config = dict(
    d_model=192,
    n_kv_head=6,
    d_mlp=1152,
    vocab_size=2675,
    norm_eps=1e-06,
    bias='none',
    parallel_block=False,
    init_std_qkv=0.0361,
    init_std_o=0.0,
    init_std_up=0.0361,
    optimizer='adamw',
    decay_fraction=0.428,
    decay_shape='sqrt',
    doc_mask=False,
    steps=4032,
)
Each number is 128 + 32 x the weight over the matrix's rms, rounded and kept within 0 to 255. Layers, rows and columns count from 0. Numbers have three digits each.

# layer 3 MLP gate, 1152x192, rms 0.0655, rows 83-154, columns 0-63
180169064115167182112133135141129137047173141105094150147101120144120152110127165163116094128074040181120142155213134157125086110163162143187115171088125119126133163085152130083156082185099172
084111143102106135071126172134172139151121080137105054110098140131067096112119072064145116090113174036159096143167081111055172100099157170121111148098128132174187106139139102086110142118155150
122114082076152135122113134110089151135100136167111156142131119103075187102111141102076158160164067187128149043157119144183156061143142113151122109148126134102175189080099063140061188137121137
141163164140112152164097141143135123125136108134178151122116129121106116150073108107113190129160107133182131125153155133129086049090123125155130116130100104176098066125148128104132073134120150
118134107102079094098066191131139148085087133110146178107184127147133139140053137102150125175106172134132193080115146117182125114131129168165147096153080058154098056088140145176143107160080181
111143126117163175143120099139148161097126125168213158150106212092132114128093165099135149128156135176128143195081086087192139137184144119192147121136053099133129093132133145159140114107114180
157163139096061122126163227062127114124181108103152066080092130125166080103168088168114183078134046060111122122153139206103120116107145159102142188089139199104179062205159093167187141169096053
096109125103116172166102120159115094065093131114146160155112097099182043122107116124175131142105073114148109165139121117170149108129114145157102078108105141135169131133134103071142112128102145
078089115120159144136168125081118142112186128147137120174139145117135116095116130073116126100102115115126097145090140090102156154131135120152144130096147138170087130160101135093162131161105065
077112118174085138136134167177116167111111139127173001139156167151108090143131160159127089132095119088109117121140143111205124118117062213029134162091153141061219088091111127096161220046210099
082138134110086112089138119119129117183104133154121105113116106134114150135151108127121181157122169159160070134198152119155142140113147056128120079168115173092136135132121130141133132126101145
109091184114136123137158143138124144118078193113151072147144154131174152193175102113097125112163124150126063167100169114116158086109137113086166142170146092130140103157124107166128124025138074
177107128078080169094101251191165140124141124151139061127125163159159110122119127143137111126147144167093053096145143189138174148153107114129115119118133144143109107109134139168147159158112137
079123160078110153121161113122125169083168149122159144178061089089097093097105111121132143162146123178090100106119079148166101163125154064120170097096145107081085107138127085129110104196120135
120120142151107134094111160146159144136122150119125161129176207119149134121112148107126165144104111111177112134117132121107125131136177108117110140105113090125104075141148141179164136125118152
162150183135142119165161150116117114102087146210137100162068098108098124128192159126144146122155143129146139066105128129045195187152078127162149100101053137123133015160178150064146093100156011
170183141154121136092121094123121157171142114088126081127101116112111148169138089091118139132149140103152103170099149167115133145128136146094136177114112102079134135128115155117122131104139089
114117150125105125156146138205140145144106138100153135090115111085064085170154140104132131166171140146158056096103125127124114060078171102131154075126050093112132115134100140166132106121139170
138100122113148129155125112126140156119147098182109084127112125129116140169110151116108110148135100126065078119163090121068099120135140059132155176091155137123131144105141075122144168172070160
086143143116079055125122126150137126147094135114102125071113064080158165140200152143147125151114147110124110161127152121131127170113097156098109131128161085078105127156096110142089109147105097
139103135156092119096129168143115142096113153096161174170171182158115092128042160199140059079112153155110139109123184091115117144082172141198105094117134098106072126139114088156143114158091185
148188123086146213087134105047169132185090111144122079178124134111144162121177156139149151130120135105115108106112151153054079125134118100140176167091140136093073104164179149120097160108102137
124097127134196073088108072086180117132105083130172089128166095145133137130215113085108175092170116149156120160115156132138089146128147120112108132169110076135138137122109106207120146116150093
207103108104154103144195167198094143136170215129190150152189124116118174124123116169102255113199069094028165108117125110205136076143157130145092146071125089159130086115153111203121126150182164
123130123174147107128129125170109141146136168138118149091154094129144116091117121158144128107110124129172111127095134129073125135125147114129126129149154146095150108118138146137136167122160143
108099071130127154121189093130108104120126136125133108135098142148104134133176166065178204145142071125077114079180063136150142107115186066175118124134071184054134154195107123118122113148130130
155143106112157081132126113113189123095100080136154123134102130113081118150125134133132107135185141135151173159141111115161163080091131103123156117143101146127149166140157141103095125156148145
103166175112163074099063232156175077146111129055141123123140069120154134103153060165147167099099129104108124119108165160163149114124149158106132172116108140155174088160185142196126133160111077
125120129127119140113049207170103085112095157137233121137160063154176108134162148173108101133083165103073156092093092130148093125111129119108149081141104104126153086042158189144105173104040214
117135080130111168121128139138154085100134153124123159109090190128124152116134165147159108110109137111094133122121143105111118112129105145139125113129134157134147120134108149087165170099146119
101128136141125133134127126121130143165111132088126111183129169150124155111173128104123141141156142121134145155149091113140098132088085120173143132176115150152122115170148097106166120078157089
087216192137086156138167100134099147181146158103135151130145103140106098137144098154155128096107079159067205056122173150078093159103236085213114075112117159147135154107093118138109090071054189
115122167098145075133155092091175126143149085178148094170124139086153164132160142086091063088100125149167150104147072113115074125140143103126165109152121077185119153147058158079167124103143120
096177143141130156131169164151160148163122195140080120121105117107123042177123065210151139163151177101090109117138094070187069158138122069100130131124130152093106141116112069183060164152128146
102116094142139072174115069083130147103173120102174173165154159180210106124122174151130113120165108092108150072175138131045101121078149146182156133130128164087128090135119142180214102167152217
169061041180050105150192128088128120106174141145147158138108101111161172143146093072068126170167087118137129155091160115170174144165119139165148123076060116066167182161152185078205068176126143
116137120169075159159053186148172124132085057072143118142094121084190126154105130112132140118148122068134082097081109164225135150176127124087129103095103158161162096089150143074047140152105106
112137131067142145117117136132159118178096090118136032117091160159161135124163172145144164137060139080102144157080182195182102129169085155070093185087143151110175137086124145147071192070157214
126117109119136115082135114134099149150129131148154161149130166142120122126124138133134145149145111124136168179112133120146123125127151080120161115089111132150148109127157092119120127161086132
138128159081145099120164117097169063072132121113142126170183121080082161118183098108134087142134172104153150145125133152099119115163110148133161134109086090162143110110153142150084140121121129
138165093097043120080093174115087122072172142157152122122152099119122137079071167097136135090129143158144106145094149126174151140125143159130087132151190136115202112150165031098087108123145133
071185195115091039129136137155125124215128186097073111117134111168109152123113126161163207098140113142144164074184103118119176164145106169099076141143158165185135091121126154186109146123180126
165141107119098040175136124158127107152104170133156148153169135083158130108125142087187138158109112124111060114173148068099123114142137208123112124191132119197119105137152131060107134098120082
121070151166213183210111140121118131144116130151139141138123105139099094151128149114186153136140050101123160150183154115086167157099145177133128089105117134114179148100154115052162119093210176
117115082109157131122109136230125143074158159149179127156135076094161122180058170144088089146167062176087116070151066065127113134113133100194113101167145059123123059092109096217131115153126113
154129129119170108151090045146065074155106087117169140115131091129120092129186106104141116096164117109081151059098139078179128116130065123094134039107161093136116185064148131074131106110090093
136139141109149169125096199135141108165090184089130139130146132145165142151141120128142139130137057154153143086152119129148122127125135049131214123137095130089108092064111144152169158119172136
124107166131194125141089120153135194123109170041152089109194157123187098120141071126085111138069146073138135092121097179189122084133151151141109139137036112094148087150153086233149162135144084
095096091160061147158105157203105092092041170074141167143140127143126108118152144130142122155113112158090157085150152105145102115146118140124088124170055121053140064132115132174088141111144164
142114138093131141080169144163163108107173115111123131147087113104154097131100143081157082119154116175176112160108157132164132125128148174091138150115130166106131134114069107132132136144141083
123103145077181109073203086102055117122183171122101101107192101119091156149148068134097142167200062132169175118142108116081124110075168176147184153123193045100103138136082178098224150107134198
108137185090137111054188134104176141162087193119103114101123135198102116156191149215143194121142215098118088136084162144181127130117125079086100149109115110075103103090156149194094135173146041
063154098150093065085097131039093102147133134061111104087168067160122098078153074156104147124107172077172137135107132140137089109113125139067199142121078122114139117061119141161149098024100120
180074123154055121142097144098105098122090085094103111118155130138109116161130056112153129192122161161124209191114176143122139126088145023180120100059104112119156125110175187146106102144182143
138064130113119152174144145184153165162138146099114108114133140146120151123174184127129097091151094120082103182132125138113154143127139104145121132135096114087149140157144124145088134124162114
090081154133058162180163120094180142166152078144131115131120139091088133077170134138097143107104052111149113129172124145143170148135119127101140126155109184078140155169112144104158145109144133
112095176116135148176184080128167128129081128164205105171071156118129065163190118152141078148161173084097101066106164081119136092152149100142152087049147138132146174140159076136062180166077107
163115139128118108129156129165134156108108120132161097161076150118063154132198108070146173124142129075095144151130173118155126157175140120138178150107132101129114114241102190132121188120137052
142094151146173137092177162117132118132121175139145096144094130097111196127142122070154103112139153168076102161108138074182135118133110113200167146156113096133156086157148127141083089121087122
149116123086145063168170118132158158157204095106157152090074111087119114134134185133108179211118111219093056135182046073151121048130162114220114060090111140108101159081093103126123111130160109
150123135127170136141158117174179124102131176171082124205151122108135125189133094164136150143080176144102125160139088127115146144101178155180139131132131108127060122119058106151131106117109147
178125082164138170156191100165125095025124148171123122083114100141139154134134134130126183147161113185114093124113126122080104152145106148154152143085138133138224092116137085114144090134136173
136149170118112165128196129113119098206144106091196140126112177118095110140135082149146138120143140110141101133127085148128154156085154114120100141134117121084081161150087150102117137166174093
166117109088124124144154108095104092154089132219178153102117127117170111136167132166145138188101130154132158130178113119124141117153172111192107093085164108131148165106139093094049138157133144
099114162148081099110155111091152130141123169105107108087083139086140124119140092200110192093151178149142099110137088112145091086180095143121109134162084053126143124134132186095115115147188144
140136106131083103102094189106111127128116153162141103144148164153155154156179126141113112189152109102113108154125081119142111089133072157114096104117123125089131115113146116154111157079151059
152162099119101113160111122165086127131163138141075142126160122154070100096142105121060153130085114186096187137132141160222122071147118146165129138133167135125139127073111128113095088155123118
096154188157142124084119130156149162181094085082098115119108130163137115138177128107142140078105178102197078124159153106104104156116142188115100124192134160103118140139101114135135142146140134
189145132137163166142153167180138168179116163125101130113098142097105139092031106088140130105092110116095168126159181136129152133156175148146098133062114121098173120201149096164133109146180188
145092161174153124090111154129127157149100094164176142134156141060111126099137084144112153128110066120134147161123095093090111098137117135064191108101146163123126115151131123115127132176151146
147129128135143095105095139168149137151063148125101147136186104168128158107150101166162107141113083110150221187114099121169106115081141114135112092111125065164146173090106104161174144173149182
140146017159126197156208090110119147131150157119072143180083115135174139097161174079162149096121067122084127162104139116142147187143114121176110168085151168148149129159135151183103146136159137
# layer 3 MLP up, 1152x192, rms 0.0649, rows 83-153, columns 0-63
139084102102177126152134102167131162085171149144116130099125103100129115076066069105106150111103098172099108172079152109144123136158117115108094136077117157101133111121120104084154099109131063
138139120128143149161156109066116158097144127089113141144167174127138120136168101174125163176181163113087107131153120145180120122143065029171068104107110123090113100099120143134112143113136146
165129124184137132118143187155169085115164129094151109123084129113157094186153109140171131092122119092137101206122150078092116178152129144154172120160101150192122090173099134079169090095126111
137141177115146124161140132110144130072094122079200154125127060078148151144138127099084082100151166113196098118124093130141150118093157171181117111131100108116069164071089156128146116126138103
077073175121115111127101168113138076123127101159161110177092139110136153105082153084172127115118151118091097080104112084154130121149141134128120150129086183153104055110179155192092122064092179
152119107107135157124112102178116136101154120145175165169111158126131148170104182081131111170162160144112134170101075114158146121176147124172084117139075057133137109086135123200108114135112188
095081103194179155186128096142119155129077136124123148167142139118098183154126224076140065158132178171152137149136110018158119187136114106149114067173094057135111149100112176134075132057148165
162124124113161159131122127096123170096153119156121094131140171170135152132098102133125099136142163172134132070158169106142153083131152120139130111172161167115132129127095119122099159086165135
154146107103162125136123078088093096121097092157132126227143086111128104194134119131138162169111098105088159101112147120087099122100120050125177098140113196102133176149128115081155155097090149
173109145085158109161109123086124111118123091105127215177106121074111117094148078099173184156155140135126173116174140125122104132124179030156159103146101148227089154223163139184095105104048130
131127123122094148119122125124147110156103117029098121177157145130212108133154150099121092100127158108114144129145158168145167140127146136134204111121116152135153082117128166226125159103100107
128104105146182092100107088157094117006118136134166106090144171083105079175097106076123137111166097133131121058112150115087091070105132099112111145164122162125127070059101137183162102084131125
143168112059089153100114186133156179103123114166082087142122156150145121101128133158140118114127170169107045112109120199094156173189135125136125139154201116124120087118163116197141128168125141
127121166118095165137177144131132152083165153176160158212094113099137078123138108113150119144128114169142047087148099134168151153122185078178118117076102131169120111152143131123112094113139144
149119120112148195126160095091134139097115087098134099158095110153141156148161158175142157129162159114136113129186114134145175172160156110169142129134101172122119168129157127115142139179156156
066097177162092155158114127178076165147121156157091133145135127088096154128111037136118155217165147088087129044108152142130122118133208126113179155154125150102152078197145157117094127138167101
079108136083126092174141144157170130122096158178088145166134118144169132100175155189161114126089177127111098083151114111162111148089128113103131098156151134111114125090101146188178132101096139
145119065077138135126087133153126113103178123145073199145108165151081080101051121115132106116076112099130144185084135067129107122177087092142069078085110105081164081077163152099168058160121161
133189121127141076126139127117130139119142091096129156204184082111119081141132169088111106164090146158124095117128095090135142161124098119131137066108141124168142135113154087106107140124018121
093190128126117121119156135093109161123144148172132141145089153113130126168148179132121114136083149095121095170128140131113116137117130128129083168167150114130109134145101099175129160140138120
125105145052140097126102157106100086171127150126095086131133164141146154098059091138187063058104125110194162125133112083075150046060145129147123075135129089171102166127132181090143166106168134
158138110148076112126132080176151127112123093143163159160113125100146131122135118123145137112082145146086173054105135131095111115127087125171127105147145092139138148097143160109144136172103149
105098121148156067072101100090149163172137126131195076092170133151121100133168132044129158072160087142142136158156148103143121135122174116119069115147114076126160165139086098156141146151147089
063187115165078151119100108053170144080086024106076093102033143152143085113138140064133058156096182160153096140103141154086111180121111147085150098187099181023107137128094117093125165101052078
124127105145127142110129163132125151074140107097174107129084125035071135064124124182083133153132112128117103121136126134122122143106153144181130139120122093160120143174100126133179109132154085
077112115154123112109115095132049137095113117083106139130092115112106146044166142088161145185112094197099138175035097107077121129116154147085120125072130148122165141130095121076183132118120172
163195099161144115158124084110134148150157132106069122113113162097120135086085119087065141126154151150095187086120122114114094143103120138138104124149138143100137169093102110147133116165137097
161128024116145188148217098104069173115122139152119099148117185151092128148129200084184112146154101134143082121099138088084139147129124086163090100095123117105120139103061157064141140110161138
117101210085111105161119072123110163120165112091101107143127132170156147131138125130149095125131149105129109123180096143158096129095156158126127092181108201152065196147045171055129146128141121
100155103123100162110130122112147103130140145136105165100110163134118163120144132162157110115129143120089126126077158119129115128133089136140127103130129170126128117118114162095129182110141108
109161122145127139137136129183070128170090131106098149132141128116134138087113069070082153123089126146120119109118147119175091176126130112114129098151127121123117103151101138165115133110092136
145051080109175047093092155087136148092108084194129096146113159107142099124130187079097153152118136075137068147166108099174145148143027194045144190183193163073067065234164108177149197114153037
075113142154088119128143115092140112160128118077132191131129079121115185076128131128132135169120119131148151132164143109114126133071132121131115096096101165128121127125155105125155130145121148
126129162157103111120199118146137152183143159116138105099090111090072116093138110180142218141123082174095091164153104114137162221085139123058083167169146065076112186194162142156163166113105111
119118134082145155088109120132120140164032124124150116110130080023064143158088214089133142167149117101153105186130067183132101164160060183067112143120124102025099060171163168118069212100169115
120083094117126093157136132138088108078101132149136097145130156120123180139185132093166163132174122138132148155067118148128156201115130100113148114105119094127220108191123112114119119109134200
116117151096189119120202071120092153148209118153144178152152184171112108093160096158118119213113120144072173087194166119058123125056156081157140120146139128094139126132118167184149161081151181
125054079123132104139097104169122116193042156095133128139129085133148104121129151097108062129123118129144146171169101051143130147152118088139124097109182143248134065126152135131162131118098097
118135159060123141135090133104131135098104109142136173097112138169111109139106153113079135151175191148178154106110119128143081137125098116139129148106116117134135088136153113144108122143100113
133166125127067132146153124085151151107089108142084109144123072103157159072125137109154165124117138091127123122143116164117148190124107159095146114128158116128119118084149146164160121112113142
131074121179194143172115115136122097182117128107108106133119126154146132139166175151128099118134135091072150120189132120114133156138106110128152105094104115140117163136131218177157166137185135
073161132146133113179089128169114135142088121142083085051085113134092148151130137101152165130173135093132188161170159115092118142127147104097154114154149039183146088141166118121167089172151135
121049115113153082080084152182140109140130157121071135105144136091148148146123154086122093134113104109084129031135087090141110122131118166113129113139135079107147164098075185128132126118068175
136175159156169100161144142118131124132145148148067124117134080177100110175122176124142080150127117147154127136122128129117136174137100227122127144109151111153200166100127078090133104126165141
144147137153097109107168121151057123079193089142114125166141102132176130086092139109135149075113108159037141100112166159169075144126121110139149109113129097128117127105119165167114124125144085
078089104178162112140102146136114136104177156113073113102143079120129114155074112138121178121095113198105141126137162125096167122133147139157145138133131120091124137166121111091062089151092119
103117162122096172145161127182153134154127109102133110127121127107139124157153112089091137106133132144141130099152114139170111188157161197087166108172095144141125161092096166204126110135142064
165057102098160131159087091093145136072180126101158129060143140121135072154030083141111066113132136173111182117091133146172125082165125136144145073115087112146145093115105053122135103255155089
122129102151084133168058119192125106120037148065168203171130110184116128133136107136129084155128143167091146113117133109160104111143128144128068081197076110074139118097109091119064105140132172
065129123148121101177100163072122119146125133134123143128139113105053141088102123122142084156078131143126163118148162121100107159153132149094069164104102138121093111102154131156113144103132185
104188111164066151193081193135185134161072089136156147132057167139160092077106192136171129081076204110080091135127140177179140175177116116089069133113042213114174124116143100187055131141124067
158061144139117122164095087098150128102167115109164122132162173108134104119090136090126112124109107109163166192175146167065080073104219168179136137097098082145157104140170150103202113108158211
070158133097080105010123197137143089064116179155113035160196072168124150124136091094126134096144145132127078121128143183147178080140205205115134158152077150087158112142150186235183155074187084
124042160134117071075061146106075158165068129141089149101102114134079096124108092168101129195073118155134170136145144106141103149076133092122111127118113139177115123094156133157067128141102127
121136119091098179131135120057145129154130134148097120150129165162099167089143134118142105137142148096139113159099149117122108173130098135132088126113127123124104119154149143147138121079127113
117124099203169125142101136154126077062104140114099128109192142178143139153122082152161108107105164136136191156154094156073102171091179138146126160168109099166137174122160108183149115160102134
094142175106131095056166111207151144133085160156167141136182131086122095182145152149121065102129204097095092127088089092139097086123085167155131126091088084193161097127148120140073163173076109
165111141108117121095122009120137099086101085165153145146124119129081109154166113089135189158160131110129166098162165148085124194184157097134171165125134129117054139183082186136126147136078086
117118129115189115091153104116129136090152133164128097126104124117103172139119148107152113150148159192093119176128130106171138085135099123215173106187145096121141088126148096159082047115068134
127113051121094078127122087111106097136127127126148133161124111139087094111128189150085181217162046151098128139111059091128087129114113057154157058177162168137121210069135015099105107091173124
152172109136143123171098143163145124099166160124130148180076155110145082107121115128136101068109170143093138176090070083100128189143086134176115138183129151151124084100098104149125088127117128
086144084136111140135181106147072178086142164160101130096142144102106130118160124128117153120146121151085110129092122145091125168103148136112148178126157139048142117122169104155150067151104145
069095151109071125122102143144123163172124153129117142086121110156180090061112153140151153110076121117154148093131142097049115113157140114112074126163098153144103142121108177088169117146130164
125113149112142129131099167185129134112110169099111123121149184131144166096095156129154105086104121122153109106116123110078112115096120149103108118204083088148148119060141108172178113110224114
103130074131147147102136165096101134159107173139206133131111180156117150199133125139053131141148099163121134124167139134142144129153096178166141132130131068142191123109120141111090132155130133
080115168118131137119169106156175140149123102090125147135145143099069134065137093122132119086103141091153137103157185127126169156150148113095136119126077116137127167170126163130154138072129115
164138142065127229173143132140139187058111154124170118160118122110149104123150113170086118100089120125136093118082105135095154086115139140185131166062137172087143105086095107084126124077144108
056171085095145100074126128137132118157090152113134131084083137172190087157144179132142117109164071140182112163126129179088167191100150139057129134102098130050102126131089094153128134114116097
143137128134101154119139065068134096133135144113106139197139087179145113148104136138122124128174120191114130049053125095129141091150133083204132097141173136160100120071084159161160140100054099
105070148095154108082106134165130132163119165125076156127154081142131104132094124157148203122106089149140146139081100135155202156184148155075071101117148148150084136134128115118115115162146137
118162149089155098079080140182148113116090154179105140084132099214156114087112116114206070120123147160111152118076172103118099096092179114132153110143190109096149162109099083185164112124073138
# layer 3 MLP down (transposed), 1152x192, rms 0.0625, rows 83-153, columns 0-63
156168184101143163138153132146182148137162116086141156158159088058189061134102104109148119094123135072108108119093136117148144132130162132136123134106080148180082138100142116138194139170145169
136140102187138118122124177136120208132218153116141150132086099118175170146139139146148075123112135094098118133166169096137145128124127081160125153141111081116174129099118177122113150099124083
146122128194097173086186195153095167129135100083120075151120180092163166131074107100093143082092076102167130141119106145091112115142115155139157147173152168143110133130120118074092094113127087
092136154073174063133086156115111142139096065096100122086093099058156141094179139078085123132099143094123121143127131085126159110147124205144124125096154161040125124163077134092083162104111107
141098084116107144126139061146154220155114116134102091140056126135178097102176077111064155139123110084167126149109091123091171141121136149129158120151109041130066153125072198143123153143187114
138123151109165150135100139156110135135095176137102108112113113122112164117121102122111120092077131139124132125109077098123064102131121151079120139128122103162132151108131147130102111143145129
156075140178126137116176083058151196081091098138187105170091174081091096127178190121138174109238145071136111157175158024141183129160114052173182106049092161156147119104078170099102164086180113
122159123163163137146130122136145131089129184121130128200135139130118088129136120144159150142146137134099156145165152159163149114145130153101171094128162172160131116114097100103145112105134136
124155100117113168158124147178122124170116122168108164153114107132168136083118123185081100084094141082050200103137066079118104049152098155116119145122106133141200179155077115181135055117123145
109146145173141120207123199058052078125142125088178160134083131117065081134170143091161153115175120092140125122157192129130150162122154091130148168155130122191168112229129180160161128064159093
105102162090106176153159144151140104143140125157175114124126086132156159092120126167089132101142167081130117122155158079127114163132118128070118139145124078207155127130128121114085122116122162
117160129126217098118133150165112115155127177156064104141149085126157059131113141144121083167162104136076141045132125131156110130194116133113153100130180147204165136121158132153104105121098162
070051108119142130168126088078176100127128158118060117130086076138114101083096114140123151144131161138147141100123133101093111119153164138100135202141117179110097142116193175166103160077187144
119135188084112141141114173116111156122182107131192155141176138099156157120146144145137149158071101099114125116126112163171151127130164095096139100096116146079129121136114091123136120097128065
115105094096127129115110143084118153115136071127177147094110126200136100152133146122151150101141116079131150108135128130160093116104158098130075094098131140141150098105109135141122124098146129
121155095151093118165123071174128067127128171142075143136131098132112142107165081148116138087130161061076199078127122138117155107160086133109097043162090146123089126180105139107041160119093112
122136097176125120123124146138131157062153124163167140167137154087126113156140173135131125120126123115099147121130142098138164079140136134127121077120130125143125160069105095148090133109097141
109140100130078173099170077102172123150097134123089118094137184129115132116109123180073151099133132157181095189116136140066133113141134158110153147174174127049081119154112154115155111132088153
233134084144128125105105123183115141150117117182077105137147151127129142118069161143124126069077124142091156092115090107146098112098076133129107124158142179140174160141144129131129128110094104
095173126146110143191164173148143158099127113140124143135153094115131138153149108134116116193153076134134128132115151098107144139096106173149161091127110113129113141093094145133132114157143114
160050145123162140117121132077145170176157156101066141103116186105172149094208095139120140156104115136141132124132146144142082159095200078174096170140073083156169110119156183087100159162136170
141092084128176122107105126138146100097130123199108114178127119134162110148126152119105097158145143125126197142125154084120126091086111138153139126142127140148124128137122148115065128151129099
133140175140121153123136088134119111112129159126089128148135076115104187147113094137141120139112133143101145129146117149120080113107103156117145151106173151111066128150165107148155139104105128
108108138109096185054137139078123132105118094087107109114000166135155087150117134076154157180118111152149065140113114124100253168082080140113136174151085148082052118113102195068124111150117068
147116109126128121107138135113142101111113145101102155174113124135170151151131118099114164126176140114185145102135109188123148122101144076157088120146157139134156126148150086134143101179124151
122105114140122150141131096177122114179105125118134150100133075112161147097151093145166075099137127148105142124054132105114115075145135147129144095124068082111102134137154169158126134101081104
132127152147086130183160148119137183130140126098170127166145091128157131125150155152103162140132116150099101126150109130113099139128151084112199137101134111110152071094113109135103125081143137
156175118120157135131148136150094140111095069121149074118169133135122152099149141150113173127160166062145139134098131099187191118145086131121157075116117150144101117110103179086142156113117122
178148163103087098134143158156126140145145151079201065134084205108181160153171098104184152146132127125124092063115094206130161130053187111103164127092129091124139142067113159193131157105179154
118133180088096064090165097147114155130106169130097122127120091136128158103104124118105087170121134151152143134123098133133104148133089145112133152117143137124085175163147139134100153141087117
093109089129159127142073121148146141146102111131154168107138167167090148134111121160152094131142151129116157107087127172158129159135106121082126110113129151129164122141124092152076143119115134
088094177070119124152145183089113195085119073115141050084145125168162039138168089052113131160095143120158109114135180140171165192158092144132118187091192162115165052197143129118169120130148151
193165116137139150102102186167132076185116114140092177100169168107153084129158193141162119068108109115068151117100141134108148178142178151116139132145108063123153146114146121157112124122145145
143128200117114104106107123144132140144127077111135114124093148060120113106083077129112157135190104089153128028139140092129118058125133123150094222029158186169180113110176190119137126121133114
083149116160073160168089116175135176137131091158186095094139094117129174115112118134149126118122069160100117150137107145106074154162089084155120082089179129128132075109101176172101070197118119
050100162078131151126164144140168177162175169116106118116091063121148142131159098157114137162100171145162084189133161190083127111096163169058129164072211067155072099168171159131169100090093175
082133114159127094115152112179133112124160051063150133116066133062130080135125121108147127137179135090073134143138193110084222138134097118149184098125170240113145061105128135135093129126119099
116100178215113092124080118073101140141061170119184141100194112148121116097148129143149145165192119082080093171127065098180153061134185093078100074153080104201088150127168134113129181157148054
125130148098081117175138098130103108148153103136179150114087158138172158133129151119164096109124119131122138142128106109167090150116101119128113082126153150175139116130074125135095104199085110
113121133171110163126122105144093150094144131094110151125107175110126085171123100118116146161138143120107088086114170147160145130130145101156115133129118175111172153145115137102176161170162105
154107141033124123132092149133099112158115063143070089102135083139111146099091209109115099108112161076100099144161114122138124165124125122145149107108154146096183139165106126149109127078130088
111138126147107124123125127110120066098081112161132078150128120136120119129141135166121141173130131129055131171061131172140115181102158154136128142126082078118147145090092130162139160113108053
086177148114138127119092121157118156154103132121202110127120096141153104156145080103229076130107153125061120103162143164186089184106141146087147100134152164152205102080126091105129164112147201
128094148066151129144134136156136091157123148149135105127129129139107132170111142119116064124095137126115121130100080151187101132113127161127133121176142106170130152088155122082133119120154088
103137101112122108152122188063133143113206114156217134114137063131136105114111153135203089163103153090127106121135159151195179160143117105073095111069055148079158074115165184070126177106090069
127105103099136130125126136110139110096133102167089143128094083083171201098096103186111139097176109102094207103066062136187059071074105119111123075081181186068198155105145107114145120176096108
120134158175074109066150128126120107084156120166173088105109125095113146055108092128130093144141127145089132089177131131108189117175128170089147127138177091120158169133133117158069147106140085
165128047073104134137100130140101064046123126170059128144139143164127148179135092131089090182115077145102139129142068099132092102174143127116051135117177129156098145123133107114205112201090160
141132097098158105182145121136128117148133110118170136150164132148132150175087117155123121125088136156158137105120096068098020094159070129126125135161125116119067185125097131101097116118074172
133099092149110150105120132129161180122115118104142132125077141122098118073134166150107131138118114104156139138118121140099108134124126132147116124065127116101137141147128134097133120091152140
139165146125145145196096222141123154164117059121098144101073168119120125125164171178198201081179139126091120150126177152165193140102126123154128122106117134090186147138082148129128152122123134
154131083081153102101119120185120110199087157144165167155128083134128110049106147137149110106065098131114171184086123103115155179135109119120111117199121136132123082129195092101114109209099107
158137147131057181092140149133109158141145170163141188134141182169116154086067156132107135152112042213161074134193080137106187089113091181139113106153167123063136134135111109151184148222127115
124119121130097129124133112173113093140156119127116144113158133137189159148105160169141102094165140111082147103132081089136088127135094112127185146142155136185147147113095087138139104145074136
082151124141134127137167146086144128028130074135139092113108115125119141126164095168105097211126120107182135145120149180104113116132149099166130152168155106159127134145129075124124124132098147
133062160117109124116090064117116134172112156122131128132109150149119105138122086163137126131198121122093119109149093176158083119120130132109117152135101094128126112082126160167135177081097146
160199196197129139149121090171146077154126205161117143188164147125057137126053124120176130130118141146072132125152199114136100116161162227067140114155080120126090114140115096087192155135059167
095105138130135151176081008101214064129101108133094160126125143148118091116110130194148107154151212159124131122114079193104142134135150085088144139166125121168009178119128112115133131114137160
102072101080179130191161102161106088094141155151109096078097138119128112113144133148104102146096122121116124178100098122131130153149132128144152152085171074038133160098127123151162061121157187
122065123159055093100186130149076052189193092175172137150133171095157061089123123159101100102159083124108136145128096157138124084158141076118188117169098203084126180145106114123130161096131133
152140093118158147161167142073089097142149102195124127154165112154094104135169101137107103166160108130147110096084148116214082089098110201115112079089108173111142141177135145127071124156130132
111082157093148112116157099126143133120118152135131139119105143121157099125146104127121103157136167104147154167110120153129127161087149081134165093145141157079106138156129164178133068099136174
070124146145077146156122173104137102146122141141137091151131104126123166126096182137150129104101142154163078125114096084126130151103109096115124191113191119175147151134161152139156109094135098
148125125073112159162149177116115109149127158076088123116095142158171084188162131127093136106124167123178109124161138119161130100116152119160103098095150157189137081175129120104134123185166142
174119156112107157165131171185068141190134118167101193134169115158148119149154136191114188120156105086128119112145098135124157102107130095133158134127073169111124152081108129141187085105175169
156185237102130113143126128123099156129125117137164091126159119119128130162184087114092138129134118104138092110136146159149106142164142104147176144131117077084053122136137128094136128068131121
099153181063125117124126106123137214171113052104135125131089143117122114134154126150115121152189104116134085157095155079082162168100169098106117118139108055185085153174101197152093160079138114
159095121091106068114153162125104094134113046124215107081085097116109163141125148166197131167159135122081097107154107147108120106098112103139147108111138129063159190104083151172151124140132096
103122115140139175091130121133143159092104101122098172116091107148113154174111116120099120161138089188085110127154143098159150132200080114150123094059154107131118202181111115156119122085195123
124205180097104109103120163142113153177136162146103157164194120171115149102127114219149124106112107139117070079136095137149154176120136086049118140135162109158100122083078116177119180128126169
146077058118184126108149120093115137125104109118103147161208121134096191138080200103104159126139138125145155061148110098168022098126092168122129156118101190072162133162154119106139055147094149